Part of a small language model's weights.
Size: width 576, MLP 2304 squared ReLU, vocabulary 8192, 81.1M parameters.
Training: a variant of Adam for these matrices, 907M tokens.
Each number is 50 + 15 x the weight over its row's rms, rounded and kept within 0 to 99. Layers, rows and columns count from 0. The size before them is the row's rms in percent of the matrix's.

# down: layer 13 MLP down (transposed), 2304x576, rms 0.0492, rows 529-552, columns 144-287
# up: layer 13 MLP up, 2304x576, rms 0.0528, rows 530-553, columns 144-287
down529 103:58 26 46 25 57 35 39 53 20 46 59 48 53 41 68 33 49 64 83 59 52 36 76 28 57 63 29 48 66 45 45 53 29 67 32 65 78 57 36 69 71 32 56 12 56 39 61 27 34 48 59 71 39 40 50 49 64 60 20 27 48 39 27 45 71 42 51 28 51 47 41 45 64 36 38 38 43 21 49 38 81 38 55 32 69 41 46 55 47 50 44 45 50 38 40 65 53 56 51 83 63 43 25 38 46 42 42 36 39 56 77 53 66 43 37 31 41 31 52 33 33 70 29 68 61 34 49 53 39 57 54 45 26 49 42 61 76 78 50 27 58 20 52 54
up530 105:41 50 58 46 61 61 52 92 35 21 59 65 73 99 50 48 54 55 30 59 65 55 62 38 49 29 50 42 49 61 47 32 69 76 35 36 71 47 60 39 65 65 20 72 34 65 41 44 64 51 42 45 66 60 37 44 79 65 31 57 61 54 76 47 46 27 67 58 45 60 49 54 54 60 52 21 31 73 69 72 62 43 42 88 54 61 25 39 52 59 42 48 47 53 61 27 44 50 53 49 47 69 40 59 78 55 60 41 62 35 49 64 49 31 34 58 88 58 65 30 65 74 74 55 66 38 28 36 64 32 53 39 52 26 24 40 75 52 59 51 42 59 95 57
down530 104:55 77 51 72 33 61 57 39 59 59 35 73 55 74 49 14 26 61 67 47 60 43 76 46 44 75 49 46 57 48 53 64 54 50 43 54 49 55 37 77 71 58 50 44 52 52 49 43 59 30 47 81 56 65 24 69 32 56 48 47 31 78 33 70 27 30 74 49 67 47 54 53 39 43 52 58 59 66 25 34 42 34 42 29 56 49 74 49 63 62 42 87 61 52 48 42 63 43 39 51 40 63 61 22 71 56 57 16 52 47 54 68 76 41 72 40 70 70 62 67 68 55 51 42 32 40 64 64 33 30 42 17 42 47 45 69 60 38 57 65 41 62 39 41
up531 095:49 55 66 59 51 49 75 57 44 42 35 44 47 42 83 64 44 54 63 42 55 54 39 51 60 24 40 39 37 33 35 48 69 49 33 45 68 28 51 48 63 79 51 38 61 34 55 51 48 71 35 52 57 37 54 49 41 74 44 72 42 88 58 14 37 39 34 36 48 56 52 40 66 40 47 69 26 51 54 43 61 37 47 28 38 64 54 62 51 48 44 49 41 60 55 55 48 52 41 50 68 72 63 57 61 66 54 47 28 16 68 73 36 45 51 47 75 76 52 46 41 71 49 61 50 54 27 47 65 22 25 60 35 44 56 77 60 60 56 67 63 67 30 21
down531 092:47 43 62 32 54 30 50 48 55 49 40 54 64 53 53 54 55 28 43 54 54 33 35 59 36 57 64 55 12 46 54 74 39 20 44 28 73 64 36 55 45 53 34 34 47 18 16 22 52 43 34 44 53 51 72 57 40 41 52 20 16 43 30 47 60 44 25 54 45 60 44 34 74 65 51 21 66 43 47 62 57 43 56 72 34 07 68 25 35 58 69 54 51 31 55 59 37 34 57 32 59 42 85 29 57 53 62 47 19 38 54 51 42 44 56 61 83 64 55 63 47 11 46 53 40 29 49 72 36 55 54 21 36 40 50 39 65 52 50 84 28 65 53 42
up532 099:46 21 55 40 49 68 71 58 29 39 44 57 47 52 14 56 29 60 27 56 32 72 56 44 87 58 64 67 45 83 42 38 47 58 37 28 50 51 33 47 41 37 22 35 68 36 65 50 39 60 90 49 25 53 63 59 76 45 43 38 46 54 32 52 52 29 33 40 17 39 52 39 79 46 79 72 58 56 57 43 43 67 72 46 73 55 38 41 40 28 42 47 46 70 64 38 58 63 16 68 65 34 76 48 47 45 49 50 45 41 48 61 67 47 60 55 49 58 45 27 52 50 25 61 39 55 62 22 42 62 59 32 52 37 74 31 54 59 44 43 60 47 74 64
down532 100:43 52 57 61 59 73 48 63 57 60 58 44 50 31 67 52 09 45 47 24 23 69 75 58 54 47 56 42 11 44 42 29 62 15 42 63 68 51 62 25 45 69 32 19 56 50 50 44 55 25 41 56 72 46 34 57 46 44 69 37 45 54 80 62 39 57 42 66 66 49 54 56 64 54 75 26 20 55 52 58 46 43 58 58 43 48 60 59 70 62 68 79 55 15 36 49 61 48 72 57 55 72 67 24 24 55 69 54 80 56 42 40 22 41 27 58 53 63 57 35 72 27 43 78 34 47 41 47 78 31 38 42 57 88 53 27 49 39 59 29 60 69 43 80
up533 096:54 54 53 61 22 66 38 40 55 54 44 79 54 52 23 48 66 60 51 27 44 83 45 50 51 58 37 61 82 60 35 49 54 27 63 64 66 55 56 72 45 66 36 20 41 59 83 65 52 54 62 44 70 62 46 42 48 51 49 64 20 47 26 60 78 36 49 66 57 50 61 65 29 51 29 64 36 55 65 58 44 47 77 68 39 47 76 39 51 46 54 61 61 73 38 58 43 79 47 67 60 45 40 44 46 57 43 31 46 42 53 34 39 48 47 38 68 26 56 54 34 31 57 41 66 52 11 59 49 47 69 43 54 52 52 27 52 63 52 63 29 50 50 59
down533 096:33 48 44 92 64 38 34 38 60 50 47 53 49 46 69 69 63 48 47 46 53 49 42 46 61 53 74 48 26 37 61 40 50 58 57 53 59 54 47 29 63 48 48 30 81 74 52 10 51 11 30 57 34 45 58 70 38 72 56 39 46 80 53 50 33 63 55 70 34 35 60 78 66 34 51 36 47 39 69 71 39 44 49 32 45 61 51 57 10 27 49 57 52 46 37 35 43 59 58 62 65 59 33 63 37 44 61 45 45 24 78 55 76 43 16 44 48 79 48 77 61 27 46 57 44 42 61 55 87 39 29 63 62 51 62 41 65 59 51 51 60 46 54 65
up534 096:33 60 48 51 45 51 52 31 44 29 49 66 82 64 73 61 78 33 44 43 44 61 47 57 47 44 62 39 70 62 64 27 44 65 58 55 48 48 55 72 54 58 32 41 37 31 41 56 84 81 99 55 62 44 69 93 45 37 70 62 39 39 45 45 33 52 90 61 37 67 70 49 53 27 61 28 39 43 79 53 66 41 41 40 42 44 62 52 53 37 36 51 49 62 60 57 57 45 62 21 63 52 59 52 25 36 91 60 43 56 36 58 66 65 67 51 60 51 73 36 61 54 53 56 53 51 58 66 59 58 50 46 33 29 56 85 45 57 48 22 66 52 43 48
down534 097:49 57 72 71 71 31 33 59 35 46 37 25 35 63 31 41 61 48 60 20 36 50 30 38 38 65 58 36 60 37 58 48 59 54 55 79 30 63 51 75 64 15 15 40 49 68 43 32 57 27 45 46 72 63 59 25 49 99 12 53 53 61 69 55 55 65 41 46 56 58 65 55 48 67 49 71 55 77 33 59 26 55 48 52 59 37 45 61 67 50 45 45 55 38 69 53 53 52 47 57 31 49 74 60 83 61 38 25 37 52 41 63 49 50 35 71 76 34 35 66 74 31 78 72 46 64 38 75 31 52 29 60 59 49 46 36 39 62 77 35 70 42 49 47
up535 103:85 45 56 46 43 41 39 51 66 31 53 33 40 58 39 54 59 37 40 37 38 35 60 54 62 50 23 36 32 77 50 43 52 60 70 52 49 72 59 34 52 87 29 61 47 52 27 57 34 57 52 14 74 15 38 27 46 24 76 39 42 45 47 63 47 46 41 60 51 73 58 57 71 52 34 42 56 64 77 35 46 46 33 57 41 64 38 59 48 45 04 45 42 36 46 47 52 42 56 43 77 73 52 47 27 55 36 65 29 43 53 42 31 72 28 28 59 51 45 54 54 53 61 55 60 39 59 70 34 58 22 48 37 39 42 50 34 64 63 30 44 49 25 46
down535 101:41 44 55 28 61 48 33 61 59 45 41 31 37 59 53 41 49 44 52 10 62 47 71 43 80 36 59 47 57 65 67 57 30 62 46 32 57 45 58 56 53 43 78 81 58 55 62 54 49 47 35 58 48 49 58 44 28 34 43 80 61 36 64 45 48 57 30 37 67 55 41 41 59 49 75 31 42 51 78 63 79 32 43 49 26 60 56 34 59 83 47 67 56 18 71 58 45 34 39 52 70 45 43 48 46 32 33 51 80 46 61 32 82 61 64 46 32 19 78 62 51 00 52 51 30 49 83 67 52 71 46 33 48 59 74 40 60 33 56 37 55 39 60 55
up536 091:59 43 72 61 26 50 25 68 80 17 47 62 68 56 54 71 57 52 67 53 53 55 51 67 42 47 35 31 40 29 23 62 70 37 56 53 56 50 36 32 33 24 52 62 78 64 51 42 50 29 49 50 94 76 27 43 58 34 53 50 37 61 47 46 38 67 42 34 40 61 45 58 55 41 46 58 20 63 57 38 66 79 45 49 42 42 50 76 33 80 70 44 57 66 63 38 75 51 33 40 48 64 47 35 35 30 50 77 37 45 21 37 46 60 20 44 52 49 62 58 59 59 42 49 52 40 61 66 56 33 68 68 72 78 14 49 51 54 60 69 55 14 34 51
down536 093:44 72 38 46 72 44 45 59 47 49 45 41 40 60 54 39 49 64 53 32 72 75 87 42 53 81 63 56 52 67 65 49 75 59 41 29 63 39 54 50 54 48 55 80 45 26 46 46 62 77 63 66 33 43 80 55 49 38 32 41 29 51 72 63 41 43 60 26 55 23 49 36 36 55 42 62 63 48 62 69 37 32 22 83 55 60 71 28 78 40 30 47 35 65 47 47 49 41 72 37 21 36 74 48 63 43 18 37 64 44 76 50 45 56 56 43 52 63 50 84 58 45 37 49 75 52 39 24 68 36 52 31 47 54 63 72 54 49 49 57 31 61 62 49
up537 100:38 57 33 51 32 73 45 60 45 49 34 46 33 36 50 53 51 30 62 57 29 32 21 64 59 35 35 45 58 47 49 60 71 54 63 38 36 57 60 46 41 44 70 66 23 57 56 58 38 39 91 48 67 53 48 34 67 61 47 46 52 37 50 40 71 50 49 73 51 45 79 30 44 41 56 80 66 51 77 44 50 54 54 52 67 39 32 67 29 61 32 75 18 55 50 38 32 69 49 40 38 56 75 35 34 51 57 41 32 71 33 68 34 49 24 56 58 58 73 50 52 52 58 62 46 72 57 62 59 51 23 48 25 45 56 45 40 53 50 66 71 51 39 38
down537 101:60 54 47 68 51 86 64 44 63 45 39 29 56 72 57 50 54 35 65 39 42 56 39 67 29 25 56 50 39 44 46 32 38 58 42 48 49 41 28 49 64 48 21 66 50 62 42 67 73 51 59 48 91 60 64 59 52 53 60 40 56 39 42 28 39 48 60 61 69 29 59 53 52 47 55 71 63 36 94 27 60 59 49 50 53 57 49 67 51 63 54 54 35 60 64 48 44 58 51 73 30 76 49 58 26 64 61 37 32 54 63 56 40 60 40 51 99 40 71 54 40 81 43 50 66 29 54 55 52 56 37 54 41 33 69 56 57 63 54 50 57 42 64 36
up538 104:58 36 55 31 64 51 61 53 50 15 38 37 57 77 70 43 59 37 48 66 24 62 51 19 59 65 38 62 50 78 84 37 55 52 55 79 48 47 43 34 50 77 71 78 52 68 41 75 33 55 39 46 50 61 60 48 59 32 43 71 44 67 54 22 46 42 49 64 43 40 65 25 46 52 42 46 50 61 85 62 28 30 44 57 54 52 43 63 61 53 30 30 59 58 51 60 54 31 31 65 44 62 36 63 56 27 48 87 59 42 49 82 19 44 57 43 76 46 66 48 33 36 56 49 40 45 33 68 47 44 59 42 51 41 38 45 44 40 40 48 22 47 52 36
down538 104:31 33 64 34 65 42 57 41 57 52 40 54 62 47 52 57 68 58 51 33 46 37 66 66 51 61 76 56 60 36 46 61 38 30 52 73 37 64 55 29 53 62 51 29 41 48 67 62 39 22 58 44 45 16 57 37 34 57 38 40 63 46 43 65 53 48 69 47 48 17 24 62 46 29 70 47 46 28 53 65 41 78 72 65 58 32 26 49 39 54 61 04 52 60 60 71 60 33 50 40 65 60 38 53 12 59 37 37 37 74 43 09 68 44 55 37 35 51 39 48 53 64 26 65 38 55 54 25 59 67 70 46 59 54 55 29 51 42 77 52 39 36 40 85
up539 098:82 55 45 39 50 51 33 52 50 70 36 45 56 55 27 43 49 59 29 55 71 68 15 45 38 21 32 42 51 60 80 63 43 41 28 51 50 46 40 24 59 42 29 55 53 71 39 57 25 16 31 38 69 54 45 51 54 40 22 48 78 55 48 27 39 38 53 48 39 35 50 60 56 34 42 55 41 54 82 49 45 32 53 55 22 54 52 51 49 37 55 57 58 34 60 37 61 45 35 52 58 41 32 53 43 61 52 52 37 57 64 67 55 30 47 73 65 40 43 57 83 48 39 67 52 75 48 56 44 20 20 57 34 66 46 21 57 73 40 70 32 65 52 59
down539 085:38 47 43 39 46 43 42 22 94 68 29 48 73 44 64 47 56 60 43 50 64 46 37 52 80 25 46 76 72 24 59 43 50 44 10 34 72 46 40 48 48 65 80 44 85 69 52 41 67 64 41 26 39 56 57 46 59 29 49 61 50 75 50 53 38 35 42 49 46 76 33 40 56 29 36 61 77 38 53 40 59 38 60 46 24 34 33 48 46 51 23 34 40 57 64 63 70 70 30 44 47 27 35 67 73 43 62 52 47 35 52 49 73 48 56 50 73 48 41 56 63 47 53 71 55 25 60 62 63 50 34 47 44 51 31 33 48 44 75 63 36 19 58 45
up540 093:53 27 63 53 61 47 60 68 80 45 44 60 59 69 39 74 84 41 56 45 46 37 50 17 52 45 64 34 37 67 52 44 46 57 48 52 45 65 27 49 31 53 53 38 45 54 69 79 43 49 43 22 33 39 46 41 56 61 46 51 60 54 54 50 43 50 49 43 26 77 81 30 45 53 39 62 45 82 67 51 78 40 50 44 54 45 54 68 20 39 13 47 41 83 59 70 64 61 38 72 45 77 41 53 50 71 45 45 61 48 54 56 49 28 13 52 47 67 49 63 68 47 54 49 04 63 46 50 54 59 59 57 42 43 43 52 68 60 65 35 31 19 51 53
down540 091:31 45 49 49 74 60 63 44 49 39 49 61 59 27 66 28 57 70 42 48 21 75 56 54 68 49 57 69 46 23 32 65 43 42 49 41 67 75 51 61 36 07 56 36 51 35 34 37 50 63 50 36 30 58 14 60 67 26 56 52 56 31 28 52 44 60 51 57 38 73 54 62 48 52 42 69 75 40 59 27 29 55 52 48 39 47 75 44 31 32 64 61 55 33 42 55 58 42 85 54 49 35 63 38 57 29 55 63 99 72 38 32 29 53 71 16 63 14 25 44 58 09 49 61 48 46 53 84 55 24 37 73 46 58 49 70 54 36 25 51 65 27 39 64
up541 096:64 50 71 25 47 47 60 61 64 57 40 40 32 71 31 65 64 46 34 49 67 59 39 35 49 55 71 50 54 58 60 61 81 37 36 40 51 56 52 68 49 60 52 17 79 44 52 42 32 72 44 60 56 38 15 54 76 63 18 56 41 68 82 39 69 27 47 56 29 62 36 47 37 41 52 50 23 39 39 47 59 50 69 49 56 58 58 24 32 33 33 51 64 39 48 52 52 54 44 85 38 39 60 41 63 56 57 24 70 41 24 40 30 57 54 48 88 12 41 73 74 19 49 71 49 44 42 67 68 56 49 38 65 34 59 61 68 52 70 74 61 67 67 42
down541 096:52 47 55 37 60 45 66 53 35 58 52 60 40 36 49 46 26 85 41 59 67 66 40 60 39 35 38 50 46 41 42 55 40 40 76 60 32 36 38 27 39 39 50 54 34 62 58 65 34 55 43 55 30 51 43 53 30 66 64 48 52 31 47 22 43 28 60 68 64 16 49 44 34 31 68 62 65 66 35 57 46 53 34 73 31 62 65 69 47 33 40 37 60 61 49 44 47 62 23 14 24 47 54 38 63 37 37 44 18 60 36 57 50 62 62 16 62 65 42 44 70 31 58 22 69 51 70 30 49 56 44 30 46 54 77 14 44 31 55 57 59 37 37 53
up542 096:41 44 58 60 53 48 41 41 48 32 44 60 46 51 47 64 59 33 58 46 33 29 33 49 67 39 56 36 41 47 51 38 48 70 28 33 67 56 76 51 39 70 39 54 27 27 44 51 29 58 56 24 77 50 76 79 33 41 40 58 50 56 51 44 56 50 64 32 35 39 62 62 46 47 47 47 74 51 33 59 43 48 31 61 49 68 56 54 76 59 40 42 27 43 50 37 51 19 33 44 59 55 73 57 59 50 70 61 57 64 36 60 62 59 50 47 43 60 56 50 49 89 88 53 48 71 39 79 51 82 50 35 63 35 42 44 47 49 46 27 43 31 57 42
down542 098:23 39 49 78 45 57 63 67 47 69 51 37 40 65 46 30 50 75 84 76 40 62 73 53 31 25 49 59 56 53 46 47 75 40 70 49 45 62 32 66 64 46 31 41 43 61 71 43 70 45 12 52 30 80 59 26 57 66 89 50 42 36 17 50 64 55 44 50 58 58 58 64 41 56 56 51 48 43 38 57 45 87 38 52 47 53 54 40 37 56 67 39 57 16 35 60 51 49 65 62 43 66 35 19 67 60 48 34 38 58 20 45 50 65 87 48 46 50 66 45 73 45 40 56 33 68 24 40 55 45 55 54 30 62 62 39 67 57 77 67 32 53 39 18
up543 104:56 72 42 76 52 43 34 43 44 61 49 56 44 44 30 66 62 42 65 27 55 43 53 50 58 41 60 38 88 42 61 41 51 11 59 48 48 29 19 45 33 50 61 66 54 66 52 37 63 34 45 48 57 50 38 70 27 64 30 06 57 49 36 36 59 33 36 54 48 65 34 49 62 35 42 42 72 51 38 34 45 46 50 31 37 50 73 61 55 49 36 72 49 42 37 42 76 68 43 36 56 33 54 46 41 43 57 53 46 39 47 55 28 51 46 62 58 64 61 46 56 48 51 45 37 50 23 46 53 64 52 32 73 46 26 56 59 66 60 49 51 40 38 27
down543 107:42 26 41 52 64 34 28 35 58 60 49 50 66 57 47 48 60 51 53 34 43 50 49 75 50 44 35 79 52 57 64 41 67 23 53 59 45 58 44 30 55 21 43 46 46 46 60 24 46 37 43 53 54 56 37 53 37 50 50 60 68 64 58 47 63 43 61 52 63 74 34 31 38 57 36 40 60 52 63 23 21 33 37 51 64 45 60 59 43 57 24 30 70 42 51 32 54 32 65 64 67 25 81 09 63 60 62 64 44 42 27 60 88 42 38 36 58 72 59 30 70 61 39 45 31 10 42 63 64 62 60 61 56 52 46 61 89 58 68 69 50 69 37 36
up544 099:68 49 35 40 34 55 27 55 51 47 41 62 57 65 57 85 63 45 58 38 50 31 23 72 51 05 45 64 52 32 66 23 30 41 68 49 49 34 39 48 34 52 49 46 73 60 58 47 48 54 50 41 40 44 49 39 53 22 14 58 61 54 42 59 45 66 31 63 53 69 47 58 69 17 35 64 66 52 36 26 71 40 54 33 61 37 42 69 60 53 56 29 22 53 43 42 46 71 60 21 50 62 52 62 40 42 90 69 47 36 27 41 42 24 64 43 30 60 55 47 59 58 69 67 44 53 35 42 44 68 78 45 36 48 76 47 31 40 67 52 63 25 70 30
down544 100:69 69 58 45 45 73 73 47 55 64 60 37 36 62 43 62 56 03 44 39 31 67 51 68 47 31 61 52 48 46 14 44 61 25 40 53 76 24 58 70 37 30 65 46 65 34 18 46 46 32 30 55 29 57 56 28 55 49 53 43 40 41 33 53 73 59 49 56 39 10 68 39 41 79 61 79 52 54 44 36 75 40 53 58 46 39 45 65 59 56 75 59 51 86 47 59 58 92 46 45 26 43 51 43 56 46 58 74 45 59 24 43 44 49 33 37 54 56 64 67 64 60 22 47 59 59 45 58 35 65 83 25 20 70 34 48 45 50 36 55 70 35 31 51
up545 098:34 46 43 33 18 49 59 62 69 49 38 68 64 65 65 58 65 27 52 34 28 67 69 53 54 13 62 62 67 58 85 47 35 67 58 43 54 56 70 52 69 40 64 77 15 85 56 66 51 34 48 48 54 40 40 54 63 33 48 42 45 35 58 45 26 40 43 53 37 50 34 55 64 73 26 53 33 72 78 58 75 49 44 35 40 61 12 79 23 59 42 66 35 47 71 60 35 49 57 63 40 55 27 53 16 54 71 54 48 71 46 51 54 60 24 59 53 67 44 54 74 65 21 42 52 41 47 66 53 46 34 34 34 42 77 85 67 53 22 35 41 34 46 62
down545 099:82 24 68 45 58 28 90 59 50 44 49 65 70 66 58 57 73 54 73 28 27 14 40 25 56 35 52 58 99 47 60 31 59 46 33 53 49 57 51 42 74 41 42 58 52 62 80 49 60 55 39 77 42 48 52 58 38 61 48 50 61 79 23 41 86 68 62 38 45 64 59 53 64 51 54 45 83 67 43 35 56 49 60 50 69 67 34 73 27 61 12 35 50 33 49 60 12 51 62 66 54 60 72 63 41 57 28 48 37 50 42 53 46 32 53 49 32 53 38 60 39 48 51 62 69 62 50 47 57 35 51 48 50 60 15 46 70 31 52 56 12 43 59 41
up546 105:59 30 55 26 35 59 56 57 32 31 80 62 48 47 86 57 34 51 50 53 51 44 57 57 80 38 53 60 39 70 42 39 47 41 62 45 49 45 61 48 50 33 49 75 44 33 53 81 58 54 57 42 29 61 38 54 56 61 23 56 46 64 64 42 42 67 41 55 56 75 52 70 71 53 43 75 76 63 47 41 29 79 33 25 56 79 60 64 41 56 57 69 55 56 56 61 54 44 35 67 63 40 47 23 45 50 62 56 37 47 41 33 61 36 52 64 76 35 41 55 37 46 64 54 53 50 34 61 43 43 48 33 65 37 50 61 62 41 64 50 52 55 65 76
down546 108:43 40 44 48 49 19 47 38 44 47 55 52 23 67 66 63 57 69 41 67 44 45 46 32 23 47 45 48 40 47 29 46 75 74 59 62 50 65 37 20 50 38 58 64 39 75 44 60 42 77 55 71 51 55 75 62 38 47 48 54 62 48 41 51 16 48 26 34 56 68 61 39 42 85 49 52 25 59 40 41 61 67 57 55 40 70 47 40 53 50 49 61 69 44 33 60 40 72 31 34 52 60 43 81 67 49 17 47 50 78 56 71 55 53 36 63 55 67 59 47 49 78 65 67 22 63 70 42 77 57 54 44 67 41 82 61 65 59 60 36 64 32 43 42
up547 110:60 47 65 27 52 63 45 58 46 59 48 47 64 63 19 65 41 66 46 65 45 65 37 45 60 33 35 36 45 55 64 73 58 94 27 78 99 35 34 34 50 73 48 37 45 51 72 75 36 69 53 54 69 63 09 58 67 29 55 42 41 39 56 60 57 25 42 65 58 56 54 82 63 64 49 27 53 55 79 59 41 54 52 51 37 60 45 45 29 34 58 57 52 43 28 41 60 55 49 65 60 50 45 69 20 27 33 26 48 43 39 46 38 69 26 73 39 30 62 49 47 80 23 53 39 32 54 44 73 59 42 22 39 23 80 57 48 45 54 49 32 63 63 45
down547 110:42 58 49 61 29 68 46 59 82 30 37 33 06 67 57 49 73 66 34 67 72 40 25 50 39 64 35 61 64 26 40 51 81 73 27 17 38 48 69 45 50 36 47 40 75 27 62 41 43 49 67 26 63 41 58 59 35 46 49 75 25 61 47 40 46 29 56 36 84 58 57 58 74 55 58 49 39 25 51 63 58 48 29 24 50 28 67 37 47 63 62 55 52 34 21 65 37 38 30 44 44 28 60 31 39 58 69 57 79 39 54 31 62 57 48 11 56 56 34 52 62 40 54 20 61 72 43 33 58 38 45 68 19 63 59 43 55 57 42 36 45 58 50 61
up548 106:47 48 70 34 42 36 34 51 73 30 58 37 44 52 62 72 44 52 55 47 30 46 49 45 46 52 47 47 30 64 78 39 54 69 64 46 39 56 63 53 43 20 69 74 58 43 49 32 51 68 58 35 50 39 65 49 51 42 18 47 26 55 57 65 29 15 49 54 72 38 47 40 56 52 55 73 41 53 69 47 36 72 56 68 35 35 40 46 34 36 39 30 56 51 28 70 67 47 49 33 58 59 45 41 50 78 59 64 69 48 43 56 67 54 52 48 36 57 35 44 50 43 44 63 59 43 52 47 45 84 53 53 35 44 84 70 70 40 68 49 42 32 61 82
down548 107:55 77 88 43 61 42 42 50 55 43 58 50 60 38 54 73 61 47 58 31 47 52 52 38 40 58 41 22 56 57 35 35 57 51 57 36 66 63 62 34 31 44 69 46 27 43 55 28 71 40 48 29 61 58 46 42 32 45 61 45 57 71 51 57 66 61 36 29 67 31 69 49 37 34 36 32 59 34 74 64 59 39 39 46 56 50 60 27 65 51 73 38 60 72 63 41 36 46 43 78 38 18 40 50 62 43 33 69 37 29 46 62 68 25 54 89 55 53 55 53 75 63 41 44 32 23 28 39 33 41 35 66 14 53 43 60 32 64 49 49 64 55 19 45
up549 094:43 47 30 37 55 77 17 26 41 33 53 55 75 83 33 40 37 28 43 52 47 67 36 22 39 58 63 33 75 47 42 51 53 46 58 49 65 68 22 55 32 45 37 68 53 71 45 48 08 64 43 44 62 74 29 20 62 31 50 39 50 36 57 73 47 61 49 67 35 31 52 44 71 41 43 57 50 55 61 47 30 79 38 40 59 42 57 30 39 54 52 51 32 72 30 13 76 53 85 48 73 57 78 42 40 27 57 41 34 32 42 54 48 74 50 46 36 44 52 43 74 41 51 44 25 52 60 46 47 40 65 44 41 33 41 74 43 40 48 52 32 17 64 42
down549 094:67 46 54 35 68 32 44 54 47 15 43 42 58 53 67 77 54 49 69 50 68 48 52 44 23 29 64 53 54 44 69 40 30 67 73 27 65 47 90 33 65 41 61 19 46 14 81 35 59 37 63 64 41 42 45 60 45 63 57 20 59 65 40 77 50 48 43 44 70 68 38 64 54 78 39 72 61 73 21 32 65 65 50 52 58 47 54 35 41 37 50 71 43 62 70 47 48 74 43 45 49 23 55 31 43 37 60 63 35 40 53 59 41 48 51 65 26 52 44 59 34 44 54 43 48 70 59 47 44 54 50 53 27 64 54 28 38 35 57 40 73 61 82 30
up550 101:44 45 52 57 65 52 72 64 73 43 38 55 64 46 71 67 52 29 67 54 44 46 56 18 41 51 54 43 63 84 62 46 54 36 73 49 67 50 56 52 45 63 41 75 51 42 52 60 50 47 58 52 69 54 44 12 48 67 49 34 47 48 42 62 39 47 37 63 45 62 48 52 21 99 55 38 37 43 56 82 42 40 69 80 41 40 37 72 53 29 18 45 74 74 54 40 46 77 34 48 82 71 57 53 44 36 55 32 24 50 23 74 49 76 38 57 51 46 56 61 72 56 76 34 56 32 59 59 92 57 60 39 09 27 29 48 45 56 42 45 39 61 51 54
down550 101:56 55 39 58 16 53 25 40 53 48 76 69 63 40 29 35 49 41 65 44 52 45 56 55 56 53 56 59 74 47 67 43 62 42 76 46 43 62 38 41 21 43 60 39 77 46 59 52 41 43 53 51 46 47 48 39 54 29 49 66 25 59 50 69 62 52 26 39 75 49 56 47 35 25 59 64 28 37 47 53 37 49 66 28 74 59 43 59 19 58 43 36 43 43 49 45 55 20 48 25 58 34 35 45 58 31 40 60 89 52 27 57 69 37 46 40 35 61 42 73 67 69 28 36 43 56 68 27 38 51 38 52 63 63 37 62 23 34 54 79 43 51 45 42
up551 090:64 44 36 36 21 50 62 40 52 42 30 42 61 50 57 81 23 44 32 58 42 49 65 42 72 50 60 46 52 45 45 48 63 73 64 68 50 34 45 54 39 57 40 42 63 43 30 56 48 55 73 53 72 43 63 48 40 48 32 27 60 49 49 54 44 26 40 67 73 38 59 26 60 31 71 30 40 47 44 47 51 40 28 76 48 46 27 76 52 55 30 42 24 59 57 45 35 40 28 27 42 33 49 55 53 43 47 45 55 45 14 71 64 44 54 70 70 26 52 80 55 54 70 43 57 43 57 50 51 47 54 47 36 82 65 42 48 54 31 30 57 44 37 50
down551 087:40 42 87 48 52 48 60 51 37 57 40 65 40 51 58 63 40 54 59 52 52 34 51 15 68 65 68 44 59 67 55 52 54 60 35 52 43 60 75 61 58 45 61 59 51 53 76 35 48 50 53 34 51 26 60 44 65 52 56 65 40 26 63 44 56 44 35 46 59 49 25 56 52 60 27 62 35 39 54 29 38 51 40 52 65 43 72 56 29 52 54 58 50 85 16 52 02 51 62 49 67 46 34 64 58 45 30 60 49 25 75 59 46 59 36 33 54 41 42 65 53 79 33 36 57 59 48 55 65 55 43 50 61 34 42 60 64 71 45 55 48 71 53 58
up552 099:45 40 52 28 58 46 49 51 48 06 71 75 65 43 52 42 55 37 47 56 46 45 35 69 64 43 50 44 51 47 72 55 36 49 45 39 66 52 35 62 59 46 63 75 64 68 52 57 54 62 39 54 71 50 35 65 32 39 24 57 54 52 56 28 26 61 52 51 42 47 62 20 56 34 62 55 55 79 50 32 41 24 48 53 20 33 53 28 41 79 28 37 68 78 29 51 54 65 50 59 59 41 63 33 63 37 71 65 40 53 62 62 77 47 48 55 24 42 52 40 55 58 47 75 41 64 37 43 35 80 56 59 29 59 24 51 51 62 66 36 50 38 49 51
down552 100:66 37 57 94 47 46 37 41 49 58 31 33 55 54 50 50 26 80 38 59 40 66 43 44 28 60 17 64 44 43 28 33 46 69 47 40 45 54 47 55 23 32 47 22 65 51 75 28 73 86 56 65 42 22 45 54 49 51 54 64 48 51 63 41 44 56 56 29 65 65 55 60 43 59 65 34 46 38 57 48 75 49 67 36 55 45 78 67 53 20 41 44 37 29 43 63 44 60 24 57 22 27 54 51 21 73 37 17 53 49 52 61 60 58 48 35 31 23 41 60 53 41 24 18 69 52 60 64 58 68 58 62 39 65 61 52 26 52 31 79 40 38 80 45
up553 104:56 51 44 32 12 59 40 64 62 33 60 54 45 25 51 18 61 44 62 42 22 37 52 39 62 37 34 39 47 64 35 63 42 49 41 19 58 23 54 70 42 48 29 77 38 47 52 48 35 55 46 41 70 56 32 61 45 44 50 47 60 47 55 50 36 39 51 54 59 33 47 53 45 48 42 36 63 52 36 28 59 47 35 38 38 46 33 67 66 52 44 56 22 40 27 54 68 49 39 48 55 64 44 36 64 50 68 61 32 44 45 68 39 48 39 46 95 24 40 68 45 40 95 58 29 33 30 38 59 63 39 28 62 63 39 56 36 46 50 30 55 51 44 24